python train.py --tie_embeddings=false --lr_mult_up=0.941 --decay_shape="linear" --dataset="wikipedia_en"
Each number is 128 + 24 x the weight over its row's rms, rounded and kept within 0 to 255. Layers, rows and columns count from 0. Numbers have three digits each. The size before them is the row's rms in percent of the matrix's.

# layer 3 attention value, 256x224, rms 0.128, rows 0-124, columns 112-223
114:137140120159113145058119075168085132129149115133151155201114146131144104094118118140150108155063135117107136105132135151086109151147147154148126096097157120087121123157081133120139125121129111133152141121176145150136133111122126139124140117151112138187105112143124148109116156118145132111119159148158128141115172105100112092139130152158
120:137152149130112150117133184141201161184139131100139145123143116098168139141114118106115160152120135156082107151084079129110143130088120126111136120143127059182111169108130119107103118132137071111145118127168114129123099109130145107181122148160113154122125103144111145149165151110151127145125086109166131126147132124093140131142174135136
110:112086124123070108172214125089112138108120091150132099111170130120136101102185149138100152149120150128098098151128117104158123116139091118158151155100111135155132183141130124121120131148143120121146082134153175150143117120192128124147140095108133154179157153104119132111154125127161115125122163090104165136129103119115112148110168124135
110:131105131141135122110087100165074074131117118208103120146113078135139137144143176117097134102153106158111164139134111104134168137142151100087116135130149106126118124173130104141115117113110150120150113148128081148089151100120139123132155150174074107154139113139059175126146133092134148140065170099123161167117137126144108101111156115138
106:133115086119171079107124132131122139125090160170125125146130124100160140127079100116141090094153104091125119134126124113116139142173141121109102135086118130137158102152146104106130100167121104144150107161112164124112140135093102099131156120091163120103130158162119144097070115138171164121153116068131134180114116171084125183169131116091
104:159120158157110165107101136159131127140086143138116104128133091087101144137131119106123178102101124140115113109135130168152129147098121130143130060136128150130119148136163138074119125124076138174144084154190139156103133115125148102139117150129119119141155143105073100139139139094141153158155083154153125134140145153124132125121107132066
113:139120118158104106119141158134153139150126130144130098123153095144080099140119133144083123127119184097164066099165137114145074128107120118166110129106126119141094101095149123130134136135133111091148121146146164101100144111143140143129101159110113096124215125111120087120144142110117143124118165082175145154125122132140128151180112115124
108:142092143105144140131127140102182158116138096155145141105118074111113123099136131119161159113112149130118109127149114160147117121134144090134150148149154163081118143086118071103116170091120114151155100137139128134121136168126139102120095158072114135125132135163119145113134105112116135124122147117147112138139137087130158156078116109153
100:120113097113143110172109131164121150119114128161125110116134127126137109093103156159120170137088172121087149134106129137148140125137150125126147099115159117118154168149141100130099147118135145150158160134136117120119128103120157147136127139171099113127131117114082172146099120136119127071145170096132163085097141104127119098109155161142
107:146155094063133132081085111128110165137115148107082155169148161096121143121136102192171119128138154102143127148115123171090139100151174152117129126103128163108110147143086143107099094141115109123116167099097147115161123114139076121096117136136149134161097150129158145102109113118104149120115154163106136100119143175164130123162130161148
102:109137123106144104114166094149129139097175195096115149138152144114164168107143169140101094148139082119149107130129130111142156140128118099113159177095145133132129118069135086137137123120126097150128142128139137121128127134090104180100110119148166104143147140150119147184117114119071094144131108180114127127131096110118128134084150139170
109:122125121150207103144151109149076123089123118158123107105084135130158128147125115115158125088138092134170121145138111140130093175123133111137115147143149129131164157129155158124124144158102138110157135146165150146110101147170128086163121133108118080139097122112108097097123117061112088142146094108121131125103137161086112159137151143155
105:181114108188126145129164083129135128146105136112107137130154146119146099132143103111117140130144150178121146134142156105147126109128135086092127158106091113130107109133154093067112070145108099131160105144174135129116120079070178098133134119113128160169149154163115121096124117133127115120099138127139193104143116137137138132126143114131
106:112117123128116097105116126114097137149117106168099127126138137121119143124107092137080117146150143114131124128116146147074138114172150108139114117171157149078141147096151130089113128120130117137152072105132172117116103157131101083146117139159109168108135142134095075117081158143149159116147129163156147162149156131134136136072118120128
116:126153117168121206102153119156138099108126125099104120151158141136147079171155158124109115154158111159170092108106125185103131148127151120143110133121125092131142102156130120150111146126133167096132126165121100147089142122064134121111140156139130174118133162125139148133127125121169113088151120120105169093129172092137119129097107150128
096:123098123116119116126129153117156103139123115136155105101112138160115117176137147123169097111145130087130149102047113093149103118094122117159099136115140105138134129153164127115129110125159157111084112170121130125152131106138187126133109141118136139093128120117166134125180133139118120087149153123119091122106103136137110158130169111155
110:126118089107100151121107123134122109104122094087144176073148090126134094145137147130121110116114129147161090184157158156115097123117163142134097115144161128122124142116148140110094137128089140164130151125114152097131107100206141159128107119133106120156128100105131153134142115138142130104122149131141184137119115140114124122115150175151
098:132106173158146122140148138137125136085150137134115126136074087151159148136128104097126130107168108109155157088127074150112146122131110134111092166133146129137169172142129143148099138097101103103166119122124115154139088158133125105133158174176150109114099129111141154141135149088129154126075118161091111135114142118146139104140142140100
107:138106099137145097145143101114169127134127128085136109083173085093115145141106125071119112106100143130098107169121166145143183085137114177115118136168079140170127139123092139137137173164102165148076110118151097107133133104149140095142122108145135113159116129125167119137101111120126157119129113153129127103129127146122134118151133135082
103:127157156123136170158135138108129062143126102082113130121152135126130170150093111131157108090130153150172122115140166110130122135177135120115082171098166143180124101159121133148160141132154104135111094119109126130172116146127102125107103104117088137118106119129182136179150147166126098130138129149160124125129099113100114094123131147121
111:166170093163133135116146122133143094153159176106138170146177164144114152144165139171144156106133118157133115105145099107093106152126121160138162118141099123122128133122105095111093097135107122118157129124141129117162095147124122106156145134159132120142102123108058118139136116140184143135118137142127143159137165130122092155095088146170
111:073119197147161155123157125128142133095125166119157114110144126104129161085154129107114139152123141141132082149125128138149184130166136139095097133135166089132137158112166098174120122127138125139160115095120089117117125138106139119126114141130090136119142156077145126119145134178089157161126128101134121126157123132111137129128142112134
102:140081084183117128158133127098125141121161114114102122137146150098145139162113136159128151122121126128136125141113126131088112172095168141088104097113118149124118117136118148112128120140113126075155098140136152105130127083167144169144121098120134171109141156111096133142154097135111152123108104112109100163080108148159127145131133166083
108:153088173143135140142117141141130108135158149139111120148189128113174140156113157126093181123119111119121178126171127105157166126100112139128103116143092134063145142143156096154131129098102137137110128163146100100126110112138136171144119120125119110156126100119131126103138152108069102090121100125091154139112085167117144128157142098138
099:137151082161174152079114148114151157156108148099107128098124115090121150132132103136108117157120118131142158117118136136088127173110106123100111180169172134134120106110105098134142161172131104116123175121145123134111135144131109118168117078161156123152091131115111148141150086147093113145135174132151103119161197123091122095157150120190
113:175145123083133123113111149165109142117134112163125122133132110166147083110095134139083129128138101091079160136152135155127165131106126117120132095105179145102143141127131128120104118122134136172175142126149128115132134107097133124093120147134122115105162133133094120164088164117124119120106145107169137174160115098123113083133122148154
102:118085150180156110137095153144187136137169110115176109134104091111065103127139109117127163150138115145128104117128130145114153101110141125160143136131164130152150149084088185101152130097129126195121136120136120119135111120076129129166196120128140119116159138122109125137108093152140153118153134091152139145116142119102187141125132130117
099:183115084121135166114149122064148108107122112126136118122130111155150128115181121165112135129118132134148171122166124122122106126129098101087149091120125150098146112127122148067124079145144162135100111173155099103114142130152098143139138118119136124112151132141135170133207090114130106105168103088097142100095110102105109105088122117094
107:162173145106160105131126158169105110115103094167112117164155133142144133076110108160101117099144115121120084117128144090106131157084100150097121111105139139118133159117131121063112134151091126112157116146148188124155138156118154128103145166091123068134133109159103109165123138118118128113123155098114146148117158134115092112131175098111
112:122123136131125155154137138126120109137157115172093098093175136095119161167160132162106094126138153119132100160128115122119084149114124165111115138116111081096138110188131134135112161092121105086126135181123116128117109110108107088170149124162095148172090099104149103111147132150083155118136166106132066128117115130169138135122147145095
117:128087168151117117101123137133141103138103138149141113158163126104144140123102113168156119114166134128099131127148086150156143168179115121132095184129121130152132102178113095121081138136120127112131097136166129104184120101112121131102186075123127084149126102136108134130112094147118136158116115134072127124140054121136142117163152140109
099:102101126111099122152160121113172117140127101145109157091142133149113137104170113146158118100128148102120121146165135111177121185120123109122067141137127141147126133110120123101113178146101123138102090145186147167157121098186115137136114144060131152121135106127136120113130139130094176128121146072096147118155157099110131123134120122147
112:091137136121151107179147131168150091113146152110137136131140133073121163102153105091114113122137135119122140135105117129116098152112141160133123150138136076143102160115171089124121111103154122119151126110124179137120154088124109092114153163153129100143109132102098149110108109133133130128107124104137161147146105149110114140131095100081
104:122131153093143140197122132114122103106149112140101101129094085144085166124109147111075139121100137089108123130129132079137140106128158107168163123133131174115133124122125108142104139089105186167126172134116138164133097142151120147163134160152127138072125099144112144136121147157103154131114074133112134112117126126141147140145104153119
100:125193095142108130110115097137123131187132131128125154102090132073104150085143063151115153084162134122136123148134110115116117167112102143130100123121137117161119135159124106111141155136096132118085128140107113117157144129140191105116131128119142135158139115130122128116117100134140102122157159092138156079142149158154133124148149138144
112:129111157098121148094141144109103113133129127148177138104147149175167126141105087153144127126100130105137156124110157162154133127133114126085106145104121111149133107148137119139067151137120164091117114116139080161102159133138118122139109086175122190146158128131129127114111131125123113127134166140097124115105153110119077124092122107152
109:125151133119099109169129115120138134140135141145141131121121104109123085160160182115145139113114119123158155126110142133150098107121134094116105123139102137131178121129153137090182114147145090122117175149107168148144118091149149136137145136115168120102092145111146092128167145131108121127113157166124079120093146104161142124115124101121
116:096116116104134141157170107113157076113139094099129144103128142107123130149151139130101136125132129141141126138093113083136127157110106129121136104146120142127144136127146119129141092116147130046116139159108114103094138062154165118094117163119111135143154120133119133143148111137117113143144128131124150102130169104112135142132141123078
120:155081153108130097157163137094145148099131124135121102112115114168124122136108144106138146150136126145130146141154143112106114129147091137112131137121121165112153129111078120105155175130132153126086120132126117116118133129098078139174160115146149152147136140163105143103093121079124111118131174144139131109127136137100121148115150135137
104:116096113143115121130147124134133098120167124142093145099139137090092132138145108116103184112126091139141179117131134104152163148149164141151113120155152140109099130153125124118141120105132096088106095098095123130139091105138187158125120157147123134118137134104158115128150131170115108091135149123147147127140144132119158100142116131104
107:130135095153121145128125163158157100108122168121143116096170140128075144160141082136170156124111111132096144116135120133133080187117151131109108141140124146124120144125164140131176100140146098124076127119144109147147139164147114142162157176083149089084136181125130094134135092147162136135116106133117104132127124152077138156160153089156
100:091141108134127115112196116079107155095107132125144117114091152118119105132099166080139154130157149149134157114110114149142141129107149122118140129138127148133128118126130112148128107126113131120094165124110161126127117122119100114127133169116155132113138141127142138118109129125142148139088145078111173132153100159144137136142076130078
109:150164152068113073106086134153154154109134160107128101130108118104102139157141122158136098145127145096117113191067135154118140131129090143159129121073111100132152147109128149142162126126135133131123188122125088103102152156097136096151116148118161138142160159133128164149115136119135176121104082109147119115122083084127160137093123160112
110:161095096116098104093137124132190099108149204147120141098140119159151108126107169107143144140129112118112149158159164136140115140162120150131121115100058117095111096170112143118137087104114107099129162146143157059183134109137122161169132166109111154115152140112112151147122155109100108110099150162132140177119127128125121114126147133089
107:133135133143141129143111082160152098086133147118144140097131165086173143094135138154159092107098113126125124124121149121132123132138117108097133132148136111181132125169111157168150125115160119117152114094102095151146151116115153137123146071110112131141103159127154110120110103104125143134122130135108107139128154097135089132160098144117
104:078126101153118173108135091145085074145173149126114174134096171125118111127102151092127136135107115110148156189139135096100132161172146146117095110168121114109108093147129113135079117143139158149155145095113125122111089145155099163117109140122149114147087116142129154133092124125101121170137113131129141099105101087111133109160118136093
100:125137086116139097148102121134141104112086161143188114126092123154180075107113143133130098138103156118131103117152129091145088083121131110134127107141102134107124110121118129156120116085107146152090151146153139069147106081125153143101094112140075135096105099133158145156146141127116114147130162136127128100157125114135137129171094108141
112:120144121091118120083077107161122144113151105133107185136163157145168103101116126138076140128126114107113131178100143149168153181115140148092179111137122124096132172164108159129097118152111143107126118175143128115125135115142156120141156114142139123152174139132129137096116129082090143136130122156137108109157128158177099105124111103151
118:141123124167124153140129156095113112127079136129134167139151101166122159158074153163168142128153104130133130136170090148132105131141125154126148146140127150144123121113100136146113114154148141180075154120117107138144109095157107141115097118086177096135126162135169133127151104145151111129114110176134130134112102136116193106134130116146
102:120134109140116128117127129113161160173055094184134158144174089152128129125137128106125107126147128111112115125121119151110123115154114128108143120119083089113099103095126101115097123131159146136169099101164131134129176157146125108124166133194106112136164174130097151144067104125099076130112128148111123117102120102140158121145162134131
130:119102151124135149171129181120124096123125099114147131115136120117105130135141138130162145164162123134149101131119162141103091163101090164125124165119142124142150141141140153083125101173169110090092124146129137166156103121151105123183139109077095127125176111171139119140126121108118136084100110086130161147112111104127104139145126158121
094:089099101146103169142162123131145112110123122110064127106126144133096114150171137091132136145142112128114129154181102160091130113120092093134148118108116134094146145092150126092154149121111133170132135124136133126105118128150147158094126128114152125125132123124164111119176132126164150124086108113101114131114123128118114095142084122113
103:133154093103112126122109138127137142139157110124185136148130120113113092201136116098130096091101129121142131164132116169150152063146155134125162113120152138127154128126105185137082136136105110116090137098087132100169150109135183124085121099148109174088144148120128101154162099158133157093151126089116086173127160125144101139087098159097
111:142140119140105140150084137146112109095082141112159114123112113114106137175109113108117175117106093152125165143136162169117126104127135136127104162115170129120183107107095111137147096138139112148129157108161114111127109139129137125168090121171128099203184116126114146099168111091126126126089152118093143163085096100168165104129124128134
111:135135083124123100138146078146119138133124143103098073162110133086136132095070119140131141172103141130111150176158126125115156106142111126133134075146126110078144133183091117152128141123152099147132140139132183153130101114137166120112159161158127107103122143100127173108134103143143142155107160122103139093119115125128117105141119137119
107:094158131082076152137115055116114099122098140137106141163099137148124133126130120135088151120137110159149119093122111161147121119123153096125098160129147136153154131154119151155136182127119116092124101129110134130146098133149095100094112157138144123156122117134107135096134129127183139108151130111100131088153159133180177080118138119138
107:122123110119140171100143126161169106136124127125114094099130153150097089139141105101100121109148129108126113159110133056179124119127134134086076101132129123142124124126155129145123142137145163091159099164172120167136163127161155146113117160141140105132158061101119094104139165125118126129109136150133097136126165166157133126158150119107
100:120108145123184104128110126155089139126124138142117117143088114165125113151132169152143130131100101144137118126168107167111132105155134100137125142121153134161167158142115143138122182159139128151156149165123140108146124099087111131106161133161120176120128140112102147148141129116117134130134167121139154163131158103111128122120110187148
102:129174119106133128123119133132109138133127142197158141127116098154151147135119103118137102098117194095143144164129153147123154131110152122095102131108131102149097193118125108129118075095156093152110102125134109147144124127128164129090103151148119125100129175122146145134148142189136118080165131098153128143105178095142089092148126126120
095:164122182132072115106140106183129152143094108138076125140113098151160136145133110127121114090124133148106137123138125058124100141129152109105162150174132131127144118140115109113151088178124147149140093133171133092142151121115148118125152151151125115136122144120130114107129132119142121134121105104118108104100126154060127173139122081115
109:150106099128103129114104143152140162158097078159105151144098105142163113120106141158095132129118142169131107134089119121162132164136103125098135131119131114119160131152154100115108141150112140126072154116167058117127171106095115117146063148140124109150129095080136109116143130154137106156138126102142114123138116153110099132125166129162
099:100075134104137104173131130117124108131186090093107132142112135174177106149138120139109154130119107160163083107132138152142111144100099097108163123079128094141170171152130164116101129169148123136122097118108126136154138126145131129165137095152167125112119157133121124139171175119150067118117102120120107110156144126129138080105133170127
106:134134147100125116177126141151102094124167149110139177148125135152110142124087107138125146149127100146125109117099127098157124100182129176089142168077122149103129148134111112082120130149132147128118172104149115113156103099094108122115110135120133123158142132124113142173129140117096125109102168117132128097123073108095141151116099125176
106:162058128148073115102098096114103127123117121125128078145140156123118097169146162093097180165128147154120116129152168142126140153127139096154133090088107166121165168158145139155147126092153107123106091148189156133130090122144144148147105085127123141155137129137132126152122129136131111110134120087140109137134103124134151152109115168106
097:124155102137141102126095113109136134113118125122161116108124129143124135128152124138108153183144134140135070116121138125106156143120111141128114108069123108129107164137126147120146126115158094146141139133162113127117099083123114099106124144117147163126128134121152172139137117140143108150161135126153145157103076156129156128153111096087
120:168136128155112130127110118099123141130132157102097107142162130118154154109092156167138094113129117150145145133124172106090130158203137121118144106082111131131146118166129125160148107118112132105162146108115080114146150098132124064157125103093099182125124178120123149127105102165166180120090072130156107121151109146145129136099101152154
112:129133141084133122129124114141091092104171131150098114132102116109131130126084179149125144153124145131103208116159137118178148105134199112157097118114099151119135090123118108138173149115135131110083100132111133127110107094111132129113113170201136139061104141178136150142116109133093145112119157118152117141112148127154107117122119194106
121:128129122072177147067119133133120096139124094138119118101098147089139165099119153084131101109180103115157130101143118105110126146137095145115125116136103122128163110153124129148101139146146130153107120110136128131166120088125075185084172131083147111149149138127131141128100135130147083139098104105121124083174102093146113097141128149130
109:111134141146143173148125145113148132136099131134161141114142117142105105125116118132111160110131122143110165082113157063146143152151112103162121095090115156082105162153161121126121155113126133171123183135114129126135147127103135158102142126125095126119144129119130104109153122142114148161145113160119109124136144142114110092139141128113
121:124092162173123136133137144118123087165115112118096113138141095128133114115102185173116106126171175094082156142143166119119155129137116086142140117108104101136137113125139099101156154107156097147141119117155132152112106079120141108111091127132167109099131142098145155128103133156135180120110110105115138158139159143121109147141136172123
099:118141106109131166135130109175131130141113129159185142121168100157143129097140127129143105124104117120131117133175110127115130092127094107054161127113100089127128124109126155115118085116137113142122077162115147148119109118080159133099117110139113159157168144140101126119137141141116112150164145081165172137123150130118093171124143103110
111:146118128150132126131129120120115167152133140067120127139134109129159127111118131116124087144128116088129140082182107118140126120161154195160146122126083112112111135125127154172127125124148131118156106150148144127114150133105170147154110146107161138116101157139107143083169108093133142131115121116121126084185086139081114099134088118124
109:107111087114143164121102146142171149123127146133123155138135144132120141070123142132139112164164135107117085106140107102148150107123144090126143114084087153148091135091133121111083142148106108111124141119155108128138150141149149132162095145104161141102109121145164141130146150102118081113177095214119117085111141128152176143125181083133
113:128123110139132152112113142105083098145139101143156104111137089146111108115116112126138116143120137141104141116147129140130109095155137147125146123144120132137130121149156156099161176123168106135150090147133137136129113118036102115147130117138135147124129142122115142125166139147133108117172093114115155119091130119119113119094151125113
116:116164080157120117139166098126136137133134107126125143138122166114106128112128104151102104127122139135115095127088175127094110146114089150152130155126125116168127135128115120162163112143151081086142147092163194122112162095216146137150103145149132151142129095106155144136141138136124139125101099138172116152145143123142130113139115138103
108:121074127106132131127118156134167128135117137142113105126136117173134121132133108108105123191153131111133130143163143093155132094113107131104118132138124168123107127099140102116110112164116072133117128120128151139106134182145148134125189141168158129097149166132112154125140096162133130144095124104086146126130167127119116127139125109111
110:121107167119140113156094133142163162108163109152141173156110131152112095153125187121151117138098147166128114121139111130171139103127159095141115109119123143151111136125096113127103122158106140130110089134113140104151184137083153141111157104137138132146121122142119089073124098111082100127155097132139137103105160128138142144158130091137
101:130161100138140130076153165164154170155144203123140141102122136137106160168102131079098169149090139113138106128161092134134161161119129133142116113104124066110151121138121096123125104139138155165134145166143130116185104087113134104125140136173139152127144127110140123101092131100145144134118075142131144122141124128132119154156124152123
114:105134156122138126093116094167129137176119134109097111124118135094143178171136124119136191102168107122144117121105138194116145128169133114142107163082142107138093117132175122150109159077170118145139129143149135124139121133165137125137109158146109076133067096088127141152083134134149133129129114142091166146134081139166130126104144142144
102:115118115140074127135119080110128115157129127144155131122139127109110134134110154137150112196148141117077164105076144138120156097114105095172147150107161125165087140122103160139140131119099143156161112109150115135136148131148139163127127126109139140136121109155135154090122098070146124147150124156141155141113116146129135100106163154124
111:117082140131169114151153120125167124114115136107164133071146130105084135120116135147122119144107130116081152136086115089152113154115160128131127098122135155153128123120120112125133096152046117125114132166118141194117128150150113134116112146074148153097144113148139086111138125152116142162070106109139107157114115142136157127116127157156
106:129127121139104131118136130104169156172107126122130161123137091148130130112129120128099138119128170087132116149107175085107093090111113155094140166114109157114125148085128143147146124131210079136135097113154152125159112119085112126161167093127101162119118128146138112119159137141111127142115144131127151095104159129108092144119129093133
105:145156139092117138136117140155125121096121120137142132145144099103164113137139123096095123149137130126183106137141148120104078133160154129088076122112126115182142173120165143091149112169105165167130144125118089153114140159136103127117133179127081109134125143091086144137103088128128128150139114121135129088105129080094123140150107147108
123:152145125130132150124123086163091107152121093139170118141129122159130133128118125112104131132082163136101094116156114128152117111168122075109106105130154136107135108104148113156126144153094149123144101095112120173078121163097111151091113114158083101122097170144061112142132146149136131171133140097142105159123109074148130126111141140108
106:114139124118089133127130130141165107120119135138085105132080127136138100151124075109172152159103120129142153125107147117155104120137114108121158102124107099097149147151138146147127115109146091121144136103128162139154104191130127126110134153166136125089132137186150126139095132121143132104133083134136118118133115119131123131113119145121
109:148173156103157107102130086127089144143106142090113180122113116118139129148169105106108118151118122126142144076144143124119138083138112139121163173104094119128129115074109114117153124117138113123097122090142134138124157161101117128120108108156164126184059093147130127162107144109118107143125160115121132136168150129091093143113095127125
118:109118154133118132152114147104149149114142146161153121173132115126122124149107111095120127089104079134127140183095121150146143121111084126063140098114127161100146142116159119059083100093134147160160144125113092149114147108124101104131123152088149135138107188130140145117158118145078124163164128132136106106106155126069168108148117137130
097:162116190127108118129143108111100122158155114102123145147150147080145113148161148167154111137159146132124132130144163120134133178135118102110123128117140092128118125142132144131137125131138101102131104128128136130096136111156161127159161107129146114131090177117142146112125090132163141081140119132147133108147158109104141111095165082100
115:091117154082108121126137135166141089156122141092135121126103131130108094154140109081106128095145122122149146118153167143137141116133117169133154132149098108146110132125099141114157081150106160138120090140147122127149120121151112089100143137102160137112126129105131090127072117142129115143126109094119175149080121172081157165130138113092
117:145132101143119133067202151141145108154193097130135163165109125097126133135129072102168134114120155115137180088117136143151148112137181156138095145147140119111155119116119127105104096127138137122122140115117154115143155126125137114108132143132097107129082101136139121154116157135167111102128164128149145118138142114118129124095121116161
100:109099104089133076160152122125146145167094113143091142095123120102094139117109109137159160101136119139133135115180084137137155103169159115136151163153165168162142125144145090105122162159135127121133123135115167106139113135108127126149140163085152139082117130145140144127168132105111108093148109094109092114145115122123068158093154115145
115:153116130165105188106142118129116137116137125160148149138171142130125122179071152106101118132152131177144129111123149115146143105166107053108147101126120157125151123156116089083118108139069159120115121114131146118139135132125153107158081100146148129111118122109119119116130120125186082106125087177140151102134125150162130154128123110124
109:097123153134120136127102151182134099137100106122137152106124134136162137102111102162133163128135107122121153127094119195098155134117135133107125108157157140152144150141109195157121163118121158121145149106152103111124097101139101077144136136123131166095168092140123155136100148082138127182125105152121138165091112169137132108120121159128
105:104132125123134131146127138146123114143103148110110116093128125131099154140173111145111125149142138152085152112169131123162183110103116111137145159125123130148106145093121135143109159094113126078132107133137085125125134141131174100149126128100107148114117130128130120119127146122122089119126165137082102148146094116101117146102138079175
107:136144157138120103126121119118141104140088097115084101121137110106110166161164155182154140077162164126121118150147144130135128125138109164144097091104102123153099140132154098145126132104092122150112078144106136143131111115123160100129106148114158123127157160139150159150092136109171116113122119143139144100178130102135122095123122152144
121:137145133135100102106113143113125194111117128177137094123137109123101152158126133112161153108132172141104121160129134139176122136147066132122122079125218160111179171131106137143136148125132147120132158132090106097153120111123097133113118134141146104097104135143140114117151123101137110121143150089130136147132152102127124094126178087075
109:116121117114106096083110118166109089167152106146140082166116122139151155120120122149153120152123114107137177108128105128096112128113090100135134171152155135128135083155130143166126103133148101117140071130127119166117133174144100148139105107133186134149095158152159156103143086111159115141147137150130121140052139107100125152087103139157
100:108144169086148090154143145130178143168157158155095110127118133098105140155180118121103151096143141140111072170145129117192160114098123128120076123140128130138127134136102128120129153130120125142116101143108121126110149094137155132133142161151171160111128112142119119125126128135081094108139153129131090154130106115121157139152169112111
118:121104121135132124116130095135138151105095177139091131149133123119128122104114174149128137110191159136129170142131117156107132122119153128110130114140136137125120142112132117135108114071148056123135119118090168108130121130098124163144114131137159119142118123140133142105087129101121130118095178160072165145111216136154133143123152119140
109:143140084157140113092143134140127132148113182106146126094183160095127132091122122140118147133138094148109137157136127107099166157115106118123130135146156121097128127088116122112146122140109112162135145154087171142088139182146105105156122124100158108164113114125103087131135105143130106175112152126171137137147109177174083147097142146108
105:126128149113103146089124141138063090147136112138131123130152160156089159147109128146080063085172108104145101188141089128118141142140111106107138113130185130145098142147080137157124143110100100142134125130129096107105136134148085113139091144143088159124104137100118128116065129164125156134139149137157128171150147144156130145093135106128
105:099082107128135106106140147105168139139149121113129147099069126139130121124113148107134107151115166114098170072134094108090122122119135122147176116122153138115137132102127088139102114136149183117176134123132158140101118082130093174114133158134153142124132127109083116105122152132116146136116177102120137134146125148115149084164168173145
106:150132151131127115117147099105176143117107145106109146157113112166116155136169108146111156134097109125127092099119174126099092146133106159142123140139115164114125143127127126127120134162112138135124123145179126126133125090157101104153165152113136150147138103096125127092140144134127145128156126126088117133108122128073153113143099083104
104:128106187152147161139170161111122155127141122116161122132129141108122122119143091091154110134129085163127104096142122102128179119130113126111115104145142144142189125126154143084115154172088120132123129174127114142118125096115119142118105150110122144105107129140113118128153153051124102153128111129136142184108120176104116122149176125103
117:153159142143137141110138170114126142134144110143180128114121142177169118167120110127145105103107170104130151143132107173154154100148121118094094116130135115112145144116134128162090097115141129130137146148147154086090118092106128156111132093132109129122152125124128173118174127144099179158120106099117144129123098141129130150149101083109
111:158121137105147122106112104101127144139149116135157133114117122101120142117128154149145166159110119131104165134161136126119117138104169113091154150111125138098118082124121109093132088088137118135132094126126131104135117140087124200133114130117130079163115129138127138143112129108131109108130115078107099158145083113129161172145134125170
107:109119122087134172078103079133164104144134124134128149096137145135153118127159128150114149136136162115097094190110087155091098144105082145125144144176156125117141110138123119118120154143145116102133102170123125116101103130120121135115108134180154105137150107175129139112128100122096148153184099081098135133148125098146113141132118156091
117:119087116144120165124112129126114096111108131149179129163129105125151141114138140169128103164182100123103134079177119131132110146110150126127165146099190119124105144118123165171104118100120111088121113126130094152159104098118132140090183090120129161096142117115126094127184115160104128177131181147133099124147097102111147076161145110135
105:105141155137101124130120141120127094142174136109141102141129126127166143126128098137111161118132100154141144143105114159125105160074119114103124148135078122106135131082188121089115099087119119116140146119115124120099122092106109089096148157135143067159138092097088142116138123107174141130145159101107142131155078135112129126111104181125
105:135140150084125147138148141151080143128156152099130167124112110143111122118132160098110144120144066118122102148123115131161110150125120147099114152140141116162164158127147088156149109124125122102128146155159128118141155087108130128132140143132088150160137131111124121089163160103126098128091136149129123112139113136118112150117112053112
113:117142159130134126127132148141137162155100117150115129116163131089115144143093091107122172119142119125103132134166156176091111137097101214137109152128119121092093098141143101108125137114143142153117112143130142075161136119134121092134159194124097153106140130132140110149114111097146109128157152140108113139159123149106114134153149147144
105:146154136083135075154141116152156107106091167127100138115160182138109180122152125145126133102122124120104123112135111117088082142124132196134134106151149115132137145109117115132141072150117115136130101165119132111144141146145123109089127156129124136120151140122099099094119108117126138128139162106137148143125095123102097116123109154108
116:150096104160143169088143122135155126144124162108127155113162127195178155134114116144147155151146176126119195118117147104056106108132155090097122117138120116110074110111134137157118136135140090115142113116164103127123113182116135111161109154089132122128154124126155145134161148133180152143115154176084112129126132158137164120162153107154
122:165106147144120162121115137108147070148141120131116121142115117146097164139113127165167105126105096152115140111172106159123129098162182159135148084135132112161107134190159108101118094159137126151127117160105108162166156177130145110103117136099121066145128141111145163130098113141151105143151165137111126088141134107085115084142120130167
117:144160109127103110151121136128106148143116074120175099131135110109114138150124117166129158116106124139112112157106106077144134123105102135128167108104144116163128113161117152107129160124143109126137165168093061118168119124071081132117112126122096163115183125157172116147162136101131118151124089092149141144136157135158156127152145088104
103:141107110137134147137112119089073155125162109166202136140098123134132112118122079160152150169153208118170107162163124097124114122112111117167077110069114126113099157149127163137138141134128108143073118100111137145086119092153119160131146109140133149146151173169121144153143151158119133128145129124156134112122113126127123101108136147121
112:111103133086116130143078129116105134112133128119096128135159080169117109113125133163117118183099194153126159092118119142126144148116135130119108120145118162130124187101150120165180135119101183121139133127119128136098084172108121087134142130160093104092094126162110139129136138149138154131094147125116137112104079128157125115121135142117
116:128115141146123149164101141174119094121136105098124137135153082101078108146135105118091171106143077157123142137127146176141150134143093130167104162123123125111107132148168150116143151099107124144107155139083141103116120097137128117148159086113139160137124144113100093115098117098094156121122131151139172148114127118128123147086126092151
108:185129134155158120112106126109161134102173150158155113133138128137143101148103164126104130122137126130149163162079142112142110137156175139133127128133168130087175148115148117086127129123174139170129194099124133126151121139083119152155120154155125088130095074141145108180122163124130130141150119076160147109126141138115096139121150140153
112:136180128094152132123096148143139134114141111141125109162136113148111135217158137192125121069133158123106198142135151123122114152076099086096126087137143123122173156107120141130113085111116082074118150144133113093142091145127122124134104115129132123132150149138140087119125147144127166073132128099087126149116144139152134118154155090171
106:140135129148136166114172140129117104142123128098159110077183147088091134142153102125135137095175122105112147135087118091157152142101170114130143112089114151113118133081144182098160152127154103150118115113124183126120121140121177139111077103105117090122125097144121126172157147129131099138128146164136155128133090119139113109097133141120
104:119115073109128141162093121158128160146139109106099158129102177154161078111154142200128105125064133108143087127125115116115103146115135145112117144118133156079108155138154077164103185156156132145124173110162102128107162100184135208109111138128126156158116149140147148165139156117144125104118120148124117104151139110123124120095098165128
117:137159184070155130113102141115146128124156150120107136158129138132129165138159146128093174166122174109127155154111124155144152139123123097106091118121107144103105131110123098146154138134153154126120123170127132133117148141135094098117148139102153106146125134137094125122088126150142153131104142134117112124137056115147134167148141142121
109:145138125111079117137119097077144167118091152105128136136148144123137129144171110125143115110149102163140130136122132160146121107128124116111125150159083144151130108107147120103107135100110110100143100137137116152139171102122150123097126082118160154122152161104158127113145094092128115152117150180094084157172119152139135122159093142189
121:139159136142173079137116144132142104160141118123115145137097128143124128148112105136121103118119096115102162127117131118127196090127139147142150141137169110136134168098094142097112110133141115111121147092151151129131158119147154113091103115163144103115108125130148142131123151165099117083174125084145140164113114146093119126119106135134